python train.py --n_layer=11 --d_model=320 --n_head=5 --n_kv_head=5 --head_dim=64 --vocab_size=8192 --norm="rmsnorm" --norm_place="pre" --positions="rope" --rope_base=10000.0 --rope_fraction=1.0 --attn_scale=0.125 --bias="none" --init_std_qkv=0.0273
Each number is 500 + 50 x the weight over its row's rms, rounded and kept within 0 to 999. Layers, rows and columns count from 0. Numbers have three digits each. The size before them is the row's rms in percent of the matrix's.

# layer 7 attention output (transposed), 320x320, rms 0.0339, rows 38-59, columns 0-63
092:442464515573448452484509399525521522440464452599513426500416524504417537578514461490546568460495557424505550518466492604454485574501549502514530431448523482435579484529574508504584436461583490
088:557512531511484467553447575518516496490443485509486553509465412513572445458516413510498493588494446580577505492479503464374542538404588473535504525427486538476485394454430428500400416451534442
087:481508588494516478518484557457534472484520476574581365426533496581506514498491498476381530468520479512549462480523562476485542490468475490447536571504460491547526524498586472522528513534535491
085:483436465452410434556463470479565454590463522540449500439479445516457524523505579561402482486515537488438547430570480447484489474446420482465473531507468562453539514457592563522540511617565488
087:492462550480557532517523471480561457469497494528593511532530555599460521423469517426537595533606506531433477480435558511566512407603438535546563461539488500487539530444611370465468494526522477
093:523462593495518479469412521489527462567618534525549496460449486422539462469544508417563496489476476522530629538511522470499612515433453547562506478433466461460507475512451495429549612610456513
090:546440472578546543466485509462498494489422432512488394506569509577484446562527605460519493543546580471502565488551419463527469381476449558535494548527440481439418618540502580526521497534616448
083:507469463477450456511437527557530598451479468499486457481492581456631502492489449417467539596489496546517439465579502440537523549543421525474473507491576507507516589508531521501451555488462478
089:478617499480560540571438461410440551502463534596504475439556531511506518487450430478493487638489511630453457484375506457549559442551531611613543523496460528467446499529558458522459550434497489
089:548477486609515500494536586472411440448573445565466439429474555450565564546579539466464466460542527607434443492462486503487484506451519504575568443462516615517475515554512452537471359452528546
096:481566468608492443472502444557477518407580421570503504507446565490574424469506525513472507447418576481529567436443385595535580469488505480486464524562504465585459567527500479500434531507521461
086:449448397548496489552519435542447447555403489550484390608485502417537500546490535555515542389501475499495461466424543511568624511487520477474554538536524538494533530496517464483514523433472531
091:546478524409561541544453491462510467391409520470494433524541467469477503492472587479483536506438531473537497440421564448475515570561472603381558492527525542521462556483403641363445496514477479
088:331447522500489456580533493484594539508486539539494502443506517536538539552481536450518463520429563521461522433439504565570459421505503498515528466432471441485482525430587434493530483498526531
092:484502487582472557464610529529379554443542443385499479467454486498482511463482513552497502619378434568506498558520563517468528451469447533493505518482444473512542439403477539541505476495411432
083:516549532481468520422405513462413506456492511521547544541530468481533503479481434554586500397447550525473513519630574514485389480469561483506559491512586547484448708498510518502427547592508483
084:463608467521493537505467559537446508446534466522576437536527473456510519597579476413441454466403444435476545485499504515500501489550486470472528556547540466480486478473465526497507469527454489
093:534428554519478510503396481405419466498444498475535460450610567492485442531490554485542522493506593480480512571498468556487478483549524541412455542473561519416517515539462539476507522600506455
090:526503510441448358558470474469527504493494498514512574478528402546431402562455379504483522518547550494466527475460532445596436538519452509531538507471401585523503513546479512534506549545465502
088:543506593506684571587497592562483508456518413465481486542530536579509474519407519437499508454501472433483579485524480409478469475551521558459490487556501512525458502488562559520495548603425581
090:483479559531512506497461485526532536444532466553520528567534543519416514471507444544473536502553489513540479493542458488477577477541500447522480527500503492557460442558466549474525456511465457
089:468527530411477484524490440596509590576400497527448450521483446549518479509631464480511474525584585487482511421575618505509508509448518466528539507449523552502437517430431474515569579471499557
# layer 7 attention value, 320x320, rms 0.0308, rows 39-59, columns 0-63
083:494489557492433476511516497473573399456534537464534520542606543505542538549429520485489538389554473467438425474521501543441553521482523502510533505513460442541572566491488531514521494509577471
084:493500481484531455576544464505582473630491469320503479467532567442553586492466378536448483473490533484460480546499467535501433567526573499485467403507501541510529482517423533463495413495500531
089:556549465534502505527513514525464488545555485545388437563559492468543578476495451406435485478464527587450459492501439516447441528387490434531537473502467529571548524558556541411508564484517426
084:516494410531479557498484574373512426454503465452465490517413504468518535604501405393482453520492393527542436515468482425502511459522494519458530447496448575358493482425512545480542484541474565
085:382530444531581608557549568494504462612460434435425490470459534495512529487423438458473503482515469480519555389470487551469550560515450547501443522544479482529425527424566481564486498437559496
089:537410576540491520491500515536476436538527576544578489494541521531439578510428476548461497409464462471498453518590534484521517537536470514441496471541433471534534409439447485546465524448459567
083:578396448581583568476537497457486520422495491530484538407542437546447514469446397572555556408515523545476458549482484527467535538452452487479541483467554546457421459515538516523545495534512535
083:473507536489466557463609417554585438487497537494419494459570494464394530479507446442428513553491527449510565548459461524463450591430538499466523489512498408528502519520442561539475445535479455
080:441437554464499454492592530492457465568479571490520409335495409433484426447550414553513464400506478484579583484392464570455465470479529579458477444450505522469558594463554440441496500502559530
086:499512369425447558510469488552465493518459525517472551526502562488464476463576428516503506509462575566536433498480552535460509458426509555485554455497538487449525491435511509567489458537496596
081:543459549458491419423534431496521464514617506526478496455476438621457497492538550443498437536549534518433566491498509501468507466478547520468477486543549468432482518585452534508466482486527543
082:578499428534511538464543440533514523474522521478468507533475446429570497482496585482539463503506485436527507437547524553599491519460475489525528543583559472449455468454566446553517462463551632
086:614488526530482551549539449453485545526468541411555547538586436505403526461473514476482491611503477513550514443499495575553546440491566464529497465463439460448521593527474501554543517520565444
085:512434440501515476532515439492596419524449516509496596564371479438499484559588537430485438472471530484432542523481471556522551559483523486531544445514480410506471528488499401473507517457466441
078:488521422460440570465498489530525531626433577403441523443517506578465511450377485477495465574502455473506462422521497525522535515571457466467479516495464417501501385587421549448464533542535523
082:479496579462441528546537544450535458424457519443594502517573542385468486505452499545541509506462493499484562516435464564512534542510485521511463598567439463529605509559540576488409413559479461
084:531571475575545399479544469468576447552516477535464487472475473400451564521444483536462496550465479511501464432567479438502609458498439467504483491486569535487489497548510463477471516494453514
087:500477553482537475525488512456379445515514550487505462480567548526489497522451545566503462506494409541522520486491493498544498576451545488490542481468445442474477395534494539512516528562615423
083:525536400489457432574507477456508486525494498452533515450471573445538465464503484598617480490514509483472554553507472492458459562531555459482616485488505555413489547489605433483513467560497458
082:553454480514460523472467472454477526579508507617494519527529473538463480511423625572482590513490522429517441517516513493545467455437514605499466536438465357520530482405504555469450501529549470
086:551536481499535496519508392523519525451549526535607569520512520484467474591454488513531503485446502612496424464509467619473558625508426486463547507438479447484413358526579485523487516553571530